python train.py --n_layer=9 --d_model=512 --n_head=4 --n_kv_head=1 --head_dim=128 --d_mlp=1728 --vocab_size=32000 --activation="geglu" --norm="rmsnorm" --norm_place="pre" --norm_eps=1e-06 --positions="rope" --rope_base=10000.0 --rope_fraction=1.0 --qk_norm=false --attn_scale=0.0884 --bias="none" --tie_embeddings=false --parallel_block=false --init="normal" --init_std_qkv=0.0192 --init_std_o=0.00453 --init_std_up=0.0192 --init_std_down=0.00247 --optimizer="adam_atan2" --lr=0.000714 --beta1=0.9 --beta2=0.95 --weight_decay=0.29 --lr_head=0.005 --grad_clip=1.0 --warmup_steps=241 --schedule="cos" --final_lr_fraction=0.03 --batch_tokens=65536 --seq_len=512 --doc_mask=true --train_tokens=479800000 --steps=7322 --dataset="wikipedia_en"
Each number is 128 + 24 x the weight over its row's rms, rounded and kept within 0 to 255. Layers, rows and columns count from 0. Numbers have three digits each. The size before them is the row's rms in percent of the matrix's.

# layer 3 MLP gate, 1728x512, rms 0.0393, rows 324-432, columns 0-127
097:128105111139128084103144129153144118138132092136118147122084136133109169091072086081144126159112140135128101125206144112092121143156120111111128122199103109129141100086120108112069133162151134166108086125113162095080103128111146089114124092143117116083135150122136106087091126115132163132138133120119096108168153143066208144116118081136175185132095133116118100109130155130070104119115
100:124135119095076110146113121165147136114122069147170128155125094131109178149134124138137159117123150103118140163106127135141129141077125127114112134125117111160149146119158153138114108121152117145110113100102129109124109096125166100127118174108123153096121131140118110128105168154070140114125114119142080140130117110090171102124162112145126114174154101172142133157140145099117120143109
101:145115193128101139116107127092161134134134137102130182127153154168103134090151130140131105113138133145107114140116157118162152133176118101142166129146160115141116124145110159130143086148153155108087128045141142143076143123123108162146132091112115112114121150133156138126142159120084169157142151135116122101123145099150138115123146164092085116145107138121133128155146157127139136100123
099:130130142109126141121131088151108118142115157143101126080142089139120184121104100146169151187145159109132131144181112188104103143125162132102113117135125148142123109080089132131151148179160142142133145134138135109128114141185117118154120106131099130100142124132124113104137158087158167147127106114139106107191122134133144118097089108124115168186138137148130119140129172170171101116102
100:141153112133132078111082107117127125116110160134148116103152101149151113099129139115136131136095134155144150106107169117131141139147170101130125149144109135134157158128116146138098113144116143110141147112111152105091118102137118117137123125113132109172134135127125138137146113096184133144125135141117119096160108124096136132114118157127092131135082111186101106142093120161117093119169
091:156184132130141077161115136136128127146121132143133112080105081145145154126156092093144122097113114093152117167128146127088136093123145171128111123101132106157100097080109135148147165123118124151147115138175153111119121107144152090135135149112147106160149152137115114126178161111142208094100127138150142112124133139135131130137114182170159149122154120141111086153112114151097094170118
108:158130104113125154119136087121102131117098099123156110123109150123150091117160157132101112118128145097121140216118132095137143119171124103139112150079156108151101147130117137162110166143113136154106132067151157127130117130110078125101110128111105100151158056122121102097161107150135115146113155147106126101127115105132149125124170182105142144117104099141133099100137097133121156163162
107:107115121146133184113118141090153155112140097136137180151144097155097142076156125110144153118147145164101138112109146113126140078109155137102110105124109129131105126112093152143113112144129145083118100126181166137133131164105116153142095120111090118077116098149139104131114120175128134158095110141194122116145155150117139040110118136127142172146105156085123112101144176143123105109079
107:137067142150091175132162125151162110133136142104107154107131141121129149131092118170171098135117210142089104122148123170138145086081131140133131165141095135127174182162143149120180152122110129133106132107131130081131165117105127138105159138115143170152127109106158148149175179135095108141112115128085083096133111107131112099090141125147125100089110113129143136095129195156131104132112
109:129119141139146099119129134156143145154118104075126135129165132102203134169103114142142136132085215136105107100138119149080122129158105122100164125143134129142141145126122134140143172106134141124134124133125136151117125125132095115144113091152113113144119125114119111119120102152113100146128122139102105113139106132103145121121122095126123163146181143115087061094129131144124137098148
102:143123128147094162152118118139138136123113084100138155092109121112071148089119095094140112114145160150078129104121170149160156154108192121133099132165127099103149144146157118125116175156197108124089122093129111177139118139101107116131101133116135158141140115111086107104147147109121171141123146125125130120120112142132120088120114128153114170114165072151167123146132101084169091094133
102:141135098133173113118117110151137138121127139105163100115142102133116113133130115145134117115135162125137167134125166150110103107111186166154153145099159128163147114144093153186146152134177124101114094123138143122161103149148118127122102126107132129179158109121103181106130140146130119132130144148111126127143132128116149102100096139090116176135123143151080124166135138149188178135123
090:099181174099102106156174126162121101160124147163150116167121151119165125122129095106094149131137113081124109126142133123143145114090124123165151135141154155123104117134141147076125118122152114117111105143107113073136141139114139083134153137117134127087165159079144136154123115084156143118153153151117102140109126154141140147151168155192153143138135088137127109162146143095107118135157
100:109096156107141122128167112124182184112128099104156139152129125187122139079153093129125143103135138125089133170129121113153113127139157118086109097116129140098082125138126153117069115150163143151109092119175135152161161138128112136180156122126127112097147157102108085125101110155094159154131102120132075088131160111078149077103112162131123119133122140104131129094099174107137119144117
097:170122187115095162150102120180126122099127123117088128160149087136164134115080117165135102118080145078067127143138120116100139094136140177096130178076120092113155141107139141115125136160141117132154134075118124159166132116107118150146122123096146141079123139096069161142114159125118120112105130120136131143120102149118123121121122162092129092148120108156145158133109112124131138115161
091:128123123107133158129140108119149117151146116081165094124128141128097135128126130099157106125138144074160127144137099137105121125132173151103119164143135143071131102127108133154173121148129070126108146123128136120113102142140124145155109077128109128143119149144160092103067099200087126111108122128093139103092144181141143162126175131142142131139146145151157144139110119096153145162132
104:159100143169114111121133203083169163096133151134138110095084150100138149114128112113101140106157145110096116150122123093109134143126084140095097142175172169125145147150150149129113166127157124148122123139113128128154117165146138155111158139126072129153140101109094108102142087108092095095102145146085114071111157124060103130099145157100128139172118119145143115160148135124107081122111
104:110150131173091081123151134096164149122134132144109109090125125161125096120132122128089127153107145171070118140110143123135148112137172098154103115141116110155121149118090161140129107115079120115092143088165134142111118126151107147137122127150142141126139131132159079132140182124157140151117136124152098138100153126132090123159150141116103133114143141124162124142106148104133105144150
102:107127137111113156143192105110111129130083133131097155167139118111102124138123146093114081112149135145067123121122114133136129152169201144159111113129125140135130160111136157104115146080111151139089095107136123105124147123134128133175140132167127140118133109157129146119137101151124160135152146129141148117122155116121179092112119133098135141115115120108128163107122076126116094117088
104:137142154117130173126122155142112147150103142096133167114135130109143141123090176114108126108137172093129117179082120179112143153127142147146177138133080164141089156131128096125138115159142107142099123105141123162138117129113129163137134097166136097094109101156124152127119093139138156139119180108168113149177124118128117119065117190129147121200095159124162118108116093104180139105131
097:168141130139114122103162169126129116196090135130159179142140173116128173127095169156106154139099156113163159144130094123099116133178118132158110149086173107103158137167132133146126113125129108136136143111117169185108143073111147143121127123123128138140125162138149110134114104113163106083081119124105122128161121119176161108150071147135127074128106113117172132077158117139154136136117
096:108130151128096146121111140081112112159117137118139131139139153154107231131095078182134070119165124137101165109127121104145148126134133148133183128073118078148108121134134114114081110098136134179145131136136137144109146087090147135128100146152107172154147110113140111110162142143097108182131131103121090152118149119150170087124081131103140123140124098111162139146123162126114086147138
091:132148125147125141117115208109128144105149130123143088104128084097164132110112145137142137089136179141137143167123098140072161143112125109093143135135175104081190135123136175117139119124153136141143131111146108145116126127134121126151131144098098082133130117160136143132127147122130185133121129153134104174128075110099144125101115134101092130145158109115118098106153153113149150121102
114:124173078110114119146145159122159168110119141108144156103160113093123118103140183150098140140129133124114104132141140115139157131176153116102155148150151131145150108117147136104108154107197125161100097119169116076103093131130124137153148121143143108131118115121116129161163141120134104128074148139161120088123105109128165095054146142098093113135177134125151130106150150103130172126089
105:159114155113125112101124150119175161117159149104126125132161116124108115094109108174121105156157124111124095185197168118097118070136148140104114118134134121186168151149146133161150126150163161184128108136156130142132118188144138136150166118133081126141151134147153102117075135161106148137114138094124125077134147114075105134112170116133105137155125137118134057169114122131137161176162
097:101139100168122140129129157097132113111110114102171126121164128097190183142139135096065125126130139149135113119102166149126139135135140087108148116139119149148138131162119139142131144117161130124113107155125144063122113119142112115150112134145097175120167135120117105136116137127106152123097124155137125121159137120112109115054136123079124151136149124168154108130189178119134123146098
087:119148157084134105145122143109153128093117135132126128125106132131105118117188099155133079109155108157121128106096138134134112143112102099094106104125070156122142107146101145146167129115110106117170132161150092122134135133085125151165108159146142184108156134126132145109131129108091141130151145156175172159098112125152138155093123095090129130167187133125127145132101125125112153106136
104:115109117120206137111105111085089103127140130097175105141133073136156113130133142118137066097139175131155088188078165078152125120187165141112169154137133123164125141089168139123140092135114146077116128112122162140149168119149106144143145114130103132190123123142130140133157075129148130129147104124063111099165124123126133112128125195134128129158095117138136130146157147180141128107136
100:125110106096083146125122123138137110123114139144112122109075150128131125093091120152115164108115119115099109160126089104078120151099092134119116146146129110138133106128151173142112136181133082155136091118110120120086114120096164115133098129114137117101130149150118084122162169127127147134088164110155077141184166119118128121163147125103121127094184155130115121102092125104097118128111
099:118171144156111118142102136126161119142108116158119128105186098120157130113109131103111150109089126173112169135104126097116156119145133161106107132147121095146114127107139112161117111137167099156136115103116124094101111100134134126152105131072095138129119095101105105141148144152118169113137128132109147111112106127116115100104113145110108185110138098114115158127095183132183083123138
093:122124120136130132115157100108126123107150122112136142127144123164142147142167103107069161129090161170089113158142105099117136108173160168103091098144113084127144123118126129150129153133161110150139126116107093148112190132131151126167124100125098126163124143080132161109089133142115158158104129135112147116148143113105119142142135123100147145094148136114097108135123125099115164131134
102:124119157153146166142134152102123112154134137132171108114104100149157132098086160118127127169160146125135152133097128085146103097126108180129120119120109122106118148140085172129142135165159112109124109121136128160111123123175112144157191150091148109179082179135128112100156154157151120150097153147141105135103110093101097165128121158131135139111121089105139104109097136125128100113131
103:143118169115122099090171137114140128155125147126130143107102114129131120131085133124103110118119148150117166121116141137123133117081120119109155114152116089161117130167113145119077121092125169106117100100145127185096176112111121140146113114101107138108139125142098117160147123137167097110135125090138140123154155123143152062132173145129122113100120143109096113143099067127133095110109
105:097203118132056170134153150119165130115137137071120138114127101122150122124115108114079124117178151153074102125126104112131158137139117119152151131180110111143127121142104147080133156136113112160122134136135119106126102135139137155141161124108162130111123122084098146133110093135129108126097158098112144137139137122105142104146117119127113112075093116139101157126090104149159154130142
099:129130137079139090143073142104121112136142150144150138099110118131116098094106114068089100152129135134144115149114128163105138109118133136133136172111103161161131090039147140102165143154110140140131131110120123143104116116114129145148131121100143084084169101143123121140152103140140116114124144134141105132130146147123125129154141122153123127141107121139127125101104146078116124124136
099:163135111141107063132113141154204151145117105136139133126083130132155155129121115146052157149131140108132110149190138133078122117161099111151106158123133090133102109182133147144175107159146122146127138137164120112111140080114124141134127121100150097155143140126141131102109139148125143152084175125076130128127121122129144159132134103138140148136121127122114127161170125159143180104124
107:135111154115115143117152110100131097083103113092138150129182136136122110110140157161159178132178103148142141137084158134126135143096151120084182140114126123150129104134089168110098183096183144153108107114182112124121180174110114158123144140096138128137138148135108135124153111124096106131157115130154100148143136172124134116105156162112115161107129115128112083088127122114130145143114
108:135105104106137137111133159098136149099147114125124148079070145116117163084084131159141101143138153090101128128106158113133161130145152127134144171136117138178123140111131153098093124152121117153151130157147094142126113132130156113166163121099130080145107131119139125152145138124141126126151145130129086109151128163142176134122086151120119135122130128062123146132105145138125097176067
089:101139149110093117140158105119184128134108099118087102091163110148127135110111082135120125141162141125115169114137146134087106119129101099124125144144130140148145107132114125118115109183117093104152159100138101139121162203125116143135121112147111146071146128120154117109075156120108187106089122124141145119131143138149122113128140154119154163160132105141132089122163128125124146134157
094:100116099105123133157118150125123142113112185151132106179099150148121147109118114148158136133120126100060171148076102130162169141139139161116095125125093089171130136149113148176156150108116115087134124133124109127078104116139069159126127174119105153163132152139140139118130184153157144146135109115145140119093114114114144099119110123149132133112115116119112117129147132145113131156089
099:114160077140120133139180147107124124091125105077088134126089131141157130118127154112099141155127160166078135153102099153134116122157105202192149146156130121168160156111125147171121120102119095159104127117133111078140115106136109142175119141136117125125150117081068108168144139127123151106094141161113139114135143119137094169116143122100097146076114088123134149102136134108157109163138
088:178091127136130156117121160147107145093090119113132077124105115149120133100170110118141102106118140136112125135124137140126137125153120144143159097100157147155113159133085107100120169101155158101127145168164102148150106134078151151178163140073106105096136119132143139075092121161092100147118174132094142114126112137106147114136156152082135155125156090167081100121137088172113126118145
106:151131082113143125155164139150140113131082141120122136107150142137161132099129130161120133095143128134149103187066125118137135116127126092129146122167083150129128141136142145086143147110130122121104173146114094126117132131112104123098148099078089100140154145124122155151171140080141107122145067157106075118145127188109091117117140148173137144107135087149113137110142149120100106191150
097:114118147166085105158101151088142147144094112132136121146145101163149120155148160128087110130100128143111128149069096105077141107136111141139110117151115108139180178128120133149180136134131074133111122065134148148128166119131085167122115167139142124110122134116132155117150164143114086115106151101150106176089116121156164150132140125134153134101138134124112085177122102111136115137174
105:134091162108127133129122130075111143150110131088116132107086126131126117073082126109157159141104133116144111150103153080165115124136163121122094121156103092153123113092112192138094114114142106182107148115132143101125171128134118126115187071134125127176123091121097125129138115124155164133114117142135097134103117125140127121098076178110127177145124128122090150148107127129172087143118
092:159144130110121134175135097092150112134105122115156116120143110170152144136084103104091113100126148141126121152114138098109177125151169111146134119145140111134137121201158150117124165114190132115167147119155109109120158092081089184153134157121147118099106151095114140094134163147149158173108133112120134130131127160079146126076106143112100112122154143126098113150103178150162140145116
109:127122144102134088107102115116125125168109144116153087103112102142160139093144153121101137126107127115176105192110124127127177068149147111124118145155078151188162125149157109087120107123141113132129105136127144107143077115106114133162142126084082106156111155110137113122154147122174093093134145131113112102160149107116111138112112176114091109118104080104122128128135150142177163175133
098:180151110102139127153126138146110112128084190111173103134127109162171112131172101145114135095126132156141112127146129063133124165167140111137125114133175128118123141118116117128143163107108102076135139157113136141109122128103134133110166130149098113139114099116086132115141128125156123153167107129128136153146114141131123093139113135098141170122155136100092109104132154126099139108103
100:113115110109125130132101145112161092179143154091147139125137105084128129124133134142125149135111113176136167132147123138096123127120175115117135148137149127120151089143128181081145130088118142142118090111151117151135099137107118125138149147133121163134151098163077123134126118145138142137112137118120070098148119152158092166083082157155138136170140183081142082124167123159163110145126
108:140170176141133118135150144131108150110124128145168083130106119148138156110145135128170120158164161058088148115146116073162107128194116154114147116131132161180092130126145152137121133123111128102096165131121148151121127095113120110162124138119086108103087112092131107122081144148123122125092135115098120135172154050150143115140088130137109153197122114082114113135160194106098166143102
096:157146116161156120124116115136105178124065139105167102112127156137154121165131153166130174108117138141098167136105156114146150123156128101172121137114132133184103115114186092099106155091125128112136085143132105138107139111150144085081176144122125103152136164109115134158157103113117102142109171154103113120145160109105166150126117163122149126121095052117109110132117144143105137099153
104:126116137152088150135188166093168126099120132135126147132107122149139137125115096145119104104120099131141082152126146116130124131108153137128154117123117129142174141165129143120132180134176144083117110140150114105139111126103123168126124118125119138124155103113157113139098167150176144171117122144108113115126135146094123085136132111125121112131173128091118090096077147129120136172168
088:141176107142110147161152117107090156139092164125172151145094142123127104130072136137143106147139125126108139123120158155139128155114127078157127096126115108144100110152105108114131133093150155103137116109100100129158145127119090118105147129124061083083091130155109157158156133096110091119107111130160154095077071126131092165124151141168152125155108104163147124153095134155133201134125
097:144191118102143135120118160106148142125116117099132173145101145122132112088163173134136119104156089109148147128167093152162093173150120123112182134134142135133141116120137169133155130108146163143117129136176114105117110097133124109107113186134148117104125142148081093137097117127142107115105079130125052129131180144145123134147153163076160139123148128148119129101119151096133146144138
105:137120119124117148147158141117130114132139155086100125084142106138092132127136132113130140134144109136135122126122127112135109123128123141091165130156055087133125130133137140096120128132144169136088133129149137112128133160107112126158173167093132106166127163115140123131133135143151135092107131138076119083159177102100096155117172123136108126148169140130109161121106087117157142143118
103:137095103149104158128154176104153133134100134175108124119099143181159161131093091145127102121123136115098079110155151126081133159096120112132163134141109135143155140104146131100131128134121117132100165066150127131114163141122108132139089147178162116099130152144144128159144176140105117067158101114115106112156112120103124088122139115162142152114125150101125081103109132112131121161133
095:115135145122189098119095140139182111096106140146143125133130168141127091106141100169155105110158116154084122128153147129140123114099113161139138094115169124155104093092143138127142099138132168103143125104107132118121144126127079173129123103117113152121102136140095137155155122133098122132146156157091147093130137103122166092152109122121111162129083116124103126102103136155155118154131
099:146132113126128100112130163131137105146106078115167148117101104107165135117141129072112141123121142154143127131115123088150168105103127117143181101122176105114149107141138128107132127153121144117113132135174082094091100121166135123180159173126144152120153151146117154119104152115139167153130168106107119131154120142113086122147105164121112123126186127132137141126121157158121120146162
102:136095166128120137118122125117182123162067145131122138125123114131132128106112130129090123155118141164117121075112119113143167144130112146096164098151099110142140155140122128112134107096149146095134124099140126110132136155065101118114155136128124112090109129119139141134120128169136151167152139112147116077139161092077151090105170161129112184139140115142109112133142155122140105094117
092:179101110138138125131119150084120163127104112134149135099118136125118138116164143126087095108116125141113150179098152111133168122152108105151124094081142113136173142134099154118124132114146124121157106144155151094122153130085151136164139163096129101115164105144115133139112141126108145127165152175096115104145101112126138149147131142145120107083112110089121113148112149095097120139102
092:120117135099137184119118124087141080167123117093175109105126112134116129129122100130156075129152137136113105114126136143103172125079164140155162097086134103187151095115072163099136109115153091161137128127124122122122133121081143139125134148144158113117145109144113141141095151133091130135137161133091114048163129098147129136139111165141131096159094155154125101140113068151128132146104
118:070129106154131099134081119136143159133118139133103120133160119157135129106113094150139135108140155101131129134105145120128064154119112146119146085121115120124127139127073148096135173113098105152140117111159160120090154138133148144114051131107134162153126141097115155133147179136118123108122121085127100123155160131119122148095141124174129171092154115136158102102121128123153114107135
099:110102147125125158116153162124143127094166105090148093144119140125148134095142180173111149126139140136141135106119187144118112122106131111105154059121155123107120150141134096143134108151162117075135133081136105101126113160122095123177084119115125098117106132140107123086120117174107133167121156142112137099104134171125130117124089173096100144135135097123143116097146129108115180150135
099:117136155134165103152085139181146115137138109118094127092145099123155153128170132095099114138138139106128125141118130142135132082089131114126108131152137132115103142142093144146104127099153160137166097110150156137128091118139100138167131099101104143111126076125128135091126083140126184155108156120099122103115140097112137132132130146124132130131134142127123110122107164137103144106088
106:156141119128143133111111119085158153142139117105158158127140130138121139061118140108146151135154129106106095147124126126101125105125129144107151140168127140149153167117123110123125153091152126146131130099166163099083160153125119122145179109113119124164148150147153130160163106102159100151122087095201098117121159136086175105116081108172125135136130118136152136103151143115172106118097
096:110119119158123102190110108148131129137120135137149141075118089173184114161145116124082151130069142160129153153108112109135094126153121082147098074138093164131134166137116116114100090153140085100117118132089164146113103104143103142100097131115127126164128124112121141107150139153167134157122150113110110158127126082138133140096175149159168179081170124157138130157133128143144090105097
092:125127121127106120108133132140144110143137136060123125110144121085153187132097115161142154132113156150143124119147148122119158147091168115094106126094112101091165113121107135142109155129150100186138148138123192117130106146175126130071114137128153124184127115119124151122138112135134158114107085121136140111121115128131144116125086167151112136111133134103153145102133134137155124055141
101:134091131132119140116160154118133141141142119110189147079125151141146143139092111119080134147128177127093131120097137138126138097189125112130101087154148109162127105140121131113137159167123082206158117088128090091110135149162140159120137099140128138136141169105137094074106094148097114145121184125146167092158147111095117117159150151162117152137125105111100121134135159124116127150139
105:141143113112129131109091115124125183142116131071152092083145141163143202140106134130128162150108111117134095156130125166119132095131123112101100164098154087117107116114098156114115113153169090142121079099146131140145162116093126122128136137137120141154141173132152147113130143101116116125118105134094130134139092109114138187109117123118110134131125104155147107135137149167164110147133
100:123168133136143102083139127136154135126143135127092122136096115095150126149119107124118146152126155132086077141154121186165111108110144113128157103134107161123101108119139098060141133100174148093152122108097096132147137159117103131138115157138152102105134154134150131133077143135145146138109111119111129096152121133145146150176120110091114142156102147092133120106142133120107164112137
100:146106121132118134124101142119101112122147173124129125100137103130151119111156140113133115139126139141150117202095116123107142089152143134100143198125111105134150087154107162128131147165095145131147125135136131110142131091115119136107104116126148135132116116129139125139177157095143108187156151095071100135136141103116110091123112146179150132120147115114054129119117140171126066124138
103:110129091112142097126159173093194142185118095133122120127121096126189128124115136146050143120066094185121135155141128109154119119137146138123127118094146122174138128154140161124139116090146122142077071126155102094107104137114119132162104114147132130111156161129084164144066121154147138153115128133130106137131131085122123105102120139103131192124123136141119154111126154122129116111125
097:121149095132106138137139106102165163157082094098132144155114055131127112131156140152116166108129150134102133076123153116132128183148143113164182126105148131142130129119121168096138137137151097142122160085125154121121082099121154138100148146169134088137113116133122158135150135134109129111126139188129113094113134082140119109137141139121115136091086098149127064119141159122170141131166
093:118115140125162095115158138109130112162114139106154089136141132091135128131120167125068096119116146140120151188121163086135133123149147106140135096142149117128121160178085122161086124134127057139128137119109144140127158155101084133173101140142116099102160080104132126136114136156086170120100155172144133140128096090131109147129148190128108158156161125146117154127172150129108137134166
101:113075100104129154123131172146164136116099095134165170152100081147135117157114101136128123087109153134108150133121149137121171110131110156170156147138096078126114108122124119153142148107151084123082151160134128111129111106119097148110118094166139178102105180136167135098082124137114151131179107107147118115123138156118149119120111121131155143148129148127140113116142163128122145134118
094:101140148100092141167172123129160120098105133124133151154121116131155125107099147102117076129097134122075107130118102136097101177143119107126156127139115092119175093131143177110167146122108149120157085122150116095116127098150155120161112152110132110115151106107111123140124149130143113155123132118134123106131147145147114114127186163134084131086126137111147124127104138098105164118152
103:090142095112193100131137084118129135145129138120082144125119144125159133097123126131121160158094134131119157161134132108094083141124091094095128115162124095146121104114138156103082124122137099151111135165144149137085143122170135087140129126153106101128112133126136152139132138171153134111101158122158072086174144081117119092135139138089097147176110146128163129149139126152139123113110
096:106114103144135151128113128138140063119144113125137103151146128132168113147122120138152110164104159120134077144125134118106165119121123141129133147142144141121122140125151136093119140133155151099160104152120112113147111125128106098123149127086147117120150153127140111129076114165128105155147098135111132091104100183084138111155094101151092142167135130112124116134136160124153104130134
104:153185134118138090133166149125135189166120138138150111127121092136121223160105114164094145125104136149164151098111130125167091145133175096153074123164126130148130116110133136164162134146123124125110101140116131126064122097151120104125115197165112110158133111093125163127155140113125106118095090134122157138150182150140162149102126109091106149136136079132148142162137093100100136113149
101:109134150133144096133109157149148128154161133120083142136131146145110152141155131096109120148092141195119103176123103089136102140139177131102164095144078137124105161125143071152119150140148108142121141155134120103158111153141116137137143104131159129134100141089129151145115120130163155137114064069107114148093153167101112101138139130131137172090112146160121124120119151114118133131140
095:127131107154112110148108132206139128123117126131167103109152143098171140102128193129096113141150101154109095180133128084138146132129099111094157158107092147111136123157129178131110142114117138104138115121116110125132076111170115118142147104128153140143133105107084126119082123189125142132128105140144112081152171142115114131112155133118087113147160120147155091101145159136153115163105
100:149139149077107126118159149125182102128098121038149167144123125110114150151118114175159123092167161138088096112114137115181134105108180130073110157122172132103157116150146155134124127085136117117153133147135095125129119118159155087135141129113113127140151153134151152146131131116130096111148127164150145085141134091106165086140127090111117100133104157129141119095143113142123111120137
097:124078082080143136112118091110159103117103137137115136124126119152146094129146167129094159118118130164153128149138137112099104080141104165107157146105130120107118149129126117127176133183178087125073115122141143097130090174120094149159141108136122058076142137113149142135089123151119088131121147151122129096128080141126171125080122113129103147139153088150117121115142139176134109169128
105:149114121115150163102113106083151129154121161167111131132072167131153145121091134111129121173149126159141148128112096140113126114124150175120120079170091147138081129106128143162099130125126096132114101098166135116102163122131169059145158121115131121101116106123121109139143143121143129124122157135101103125142152121121094131117147149125137229105114144129098170111089138112126056108048
092:110125133094130110150111132126109099151073178138134096145133130151159105147146095124116100168118099149105120171127130119144156126123114089148106119104089073141166147126158145147145179108106126114133153130143097119157093146157131101111138108155114129131147095128120102145169126109139138145124141140149117101153155121126113085173129151139168120144142123161097112133106109111093113125079
102:145158145121102135087125069078120129115087190137132099178137096130161136121133122152088125118122124175137159173111129133161147140135110147162149129124078125156126119163133139071112143151160165129190118156115136129119155111143125109125155074097115091138117130169111127170151144133159106177141137139100125138106108136108128142128121159162104101111108129132110113171106139169110156113123
100:152124149145135119096141097109154153105137120140100132121169132129113117105136150101115102127112128141113134142117132138102140153170174150168102156103175095136119104138117142111083115161146175086160146099162152139115127167114145129145144110114170104151115136127147107143124139165117149121103070118131066111144156143111149137116108164132132156111094124089094131149152181129145139146113
104:112118127130137159075132133122175162194104134121131182129168138128125150119108110102131130107120169131129128119139119127076147096114107124157136093124132079141103112149104140078165170156114099124145130167172139132134122176121115126124127134147137138115126136116132181108142153139117146136109128129138098104130150128091127111091136159121141178115114167117099075099123163124129144120134
105:129116113120115098140160088115147093076114109086127123097133173129102122106115177078145146134102119153114100170133159126123128146123135126082100090167104114184153116134092155139125149134130150152154096093104127149137099167114151126169110122118119139139159138142140099138109170118129096141137166112164142101166101158142175081147086138136097120130172142063126135089102118135130122127137
093:104129123107161111179127112132136132085118094104137116105144179142115129118115099148146083130143139103097070088152151126126151127140138150121131160116136079137119118167140143107124123170099131069118178116154135158137113164148101165128151110145116159135091180099164167097134144160167131141158140155145135090147099155122138114160132068096140114125089088099157102132091161131148136144120
104:137155088136160117097135167103155130145139104071152136110085096140104161117155117110114099138095141094142106122125113132108149108150165135126131155108136168150151117090141165144126125125121130124163155119112113122095144116166141126166086121162102115151113160132154112119172075123135119153123131148117108158145111177117127130146109137132105120128156107100163107150156127190161100140158
100:104114111148132086120116130153122129155128152115101127134096103113096171104114107173132174148129139166145141122086135117128115094128147155132105109147157103122107061099132139120109126085169132143126130109172123148109161105114123072113140113146134123141122149155181110122166137118131158116100098121124116076128162097135136141133108124151085143119133143156123148136113160137095125088104
086:156123105122113129147152197085173115124117104114121138131100138081128124153161147113141113137131131112073140110071123109142124135143106124174066126144111164178092144157152125117092114121130142159135181110128137147130121120143134147113158171127128133167101132128138109198183123139137112147113117147127128112118153114139144113129133132111139115087133136114146151105143149081102157093124
099:117103126109124130135092101106112140131121112117155154132118099116117119153130139169101113143099167154162117084116147171103152100149124122179126103135111143157112141129135137119107095103107128129133149145116102125102143132110129155149114142119086100121079124121104153141064099097145075127111145110062110123106126159129121129130176111150111137095072155158118106135114107133132101162096
095:086113104130118075174150114127152193122108100111136120145115130129120128101102143120122153134113092186127147117129137137140155134098149092117136139125138160147113111152139140158104160139106130149107080139151089098144168126168117148132119158090107153158075104140151102130134072143120176136097144157170126101148149136126127109108137100096116144099153089154105141126084105130125097073116
100:141130087107117139127182181077143134143133127115143137119131142158124154119113095102123092132110157128110147175107132152121073083166139141125149123157081134185161141128099137148159150110154093148135122152109119125125174103121117120155099129143113194062133115117069140184137136088112173133116180068165101120136152168114132109119147102107144157125139123142134118143121146148124120138097
095:129133136155114126151125137150173092127118144123124113142121120124086150107076095138122146090127194166125120121105116165185109100136118120140136116169115119133127120110136108107092149149125119148109167085128135116146158156102177093159154136133093139109127127144099153137123129141149142125122145146154150137172143156099082109134160084133137148143148094165174157155109150172100128088113
108:138116126117115156124129129092148143150104155135155121134133113132135107099085151132126108167132128096123137155145143099134106123164121181144113118147097161137151150150076151111110078129098129146155122100114128108129149141133131118108141118113143096169158100106092135139122125173141137157130133139101091136126157105126147165112082147119073129166154120141108131123111122149165129106127
099:114135125156092162142097123116140145108125111144113109110142113118120136148147163110111117130204124117152158162102173104109132111138126083143168136143069142134111106121150139153137135181118123138112143090127144127125140115121138133077101101176159147098103137067129127175123105117122130105106155083151103118126102157113106074140142115122105110126116071157135117159144129137134098135133
092:182152130135095115120147185074112169150097110113112128170127087086122119140156128119137121109139155124080158137133161115123128110119117145105137116129155127158145117142091111128111110131157157118135115090140184118117166073113129111132147122117098131093159113135136151156124120130107130159134116116172142134123105120087178137119133150148115132135105122134140098120149137122116132159140
096:139114124140108160128125120109161158142145090106135099104131118172118115121140135151159116141118125166146129144093139143139160112123160135119113116128104134112115138162127136129128121139151181121110137160111090153116145138116115161142144147065130106113108104139149126160147138129151142124138143126131130094177101119076142099137127119102068145170142143092083122141148159158151122087119
105:164123125138138172096121157121090116137122140111133140138119099120119191147120096130115089115102114132107175127141171081125119137121119129150082103152160119151159089128138134098078169124116108145160107095140118168094131092087117144082132139132131093140107106148122115108174054121136111175118141112137114151153120121122159101125124140165121155092101125116101124116131114137110136088130
112:114144124112115154125129108112157144146117120142135114121134103130145137121139146129093140131108151180137143174134120124090153127126160096090185116134099130107187142110131146115149093130168131138066074125145119119137143123114124104136094125120120172141068153151138147154131116137141141153104117109105117154142119127090120129138136115138149162114094101109155140113090160125152143098123
102:127114133115129122148115105096126121162124063119145109048181107170141126090145145107107126107134100111150124127131125073086175099141148126068168162155154135140135104154127136136173136141161153166189203144127131136116135123087086103167150092102143123107101144084144101079144157154134180127139092152122113142103143105103117085130104140141181125177121127104125166111124158139157160152152
105:120107138152117096128122174107167118131117053114105133108111092129150144109123126144071140127102133097133101148142118107157135091164094060143147136166188136133164157120148135091104142108129109152082185121136152093085129100119140168127121112146159113159129134133140129117135134130134166163130101107142097145126135127116138079106110110124112134110121112100115106115185121167115094111112
101:148182104173121061076113129146129117137099155164149092118073145134132144130150134109138143126098147178142133121140123140093119105164089189182151113158123118122123103153141092163121185134117146125110105133138129112125136108132099126140171148099133071117147121119150149135085112115133109127089123141102124053117162131118159137110116161124141117147113131132073126110133133147142103118133
103:118144119128134149133150123105153154173130080091121101127100124114104134128120135127120145137109111146126117140142128137115171109173121113107169098140112062135116131145142167089111113110119104164133092105135166154065112131133104150124151116143140134150116135132132152145091131138109126152106110110121064103123145166083171136149127148109110124086153127117103099164132117143148105114179
100:141114122146118085148144163086138143116152124116143118134104116096194119129118146103079127146109147111124113145161100131093158094126124154127117166098175176136094135169089125130158168100128124110120101169136158094135076110138150150123096162083145131093130121133161158123112107102167118092097135134104138113124143134149166125130145116160131124144175125130142146144144097149140149119075
104:142147096144092159123122131139154114099123123115088130109142116120144132134159122141102107113124085133101137125134113155125155127110126115125146124088125162098159117128139149122074130140122134108151119103121100104127117126164109111097085142145143119102156164139132141150090162158149141128130132105090120090174111125143121139179112113109094109162125102093154113111175130131113146141112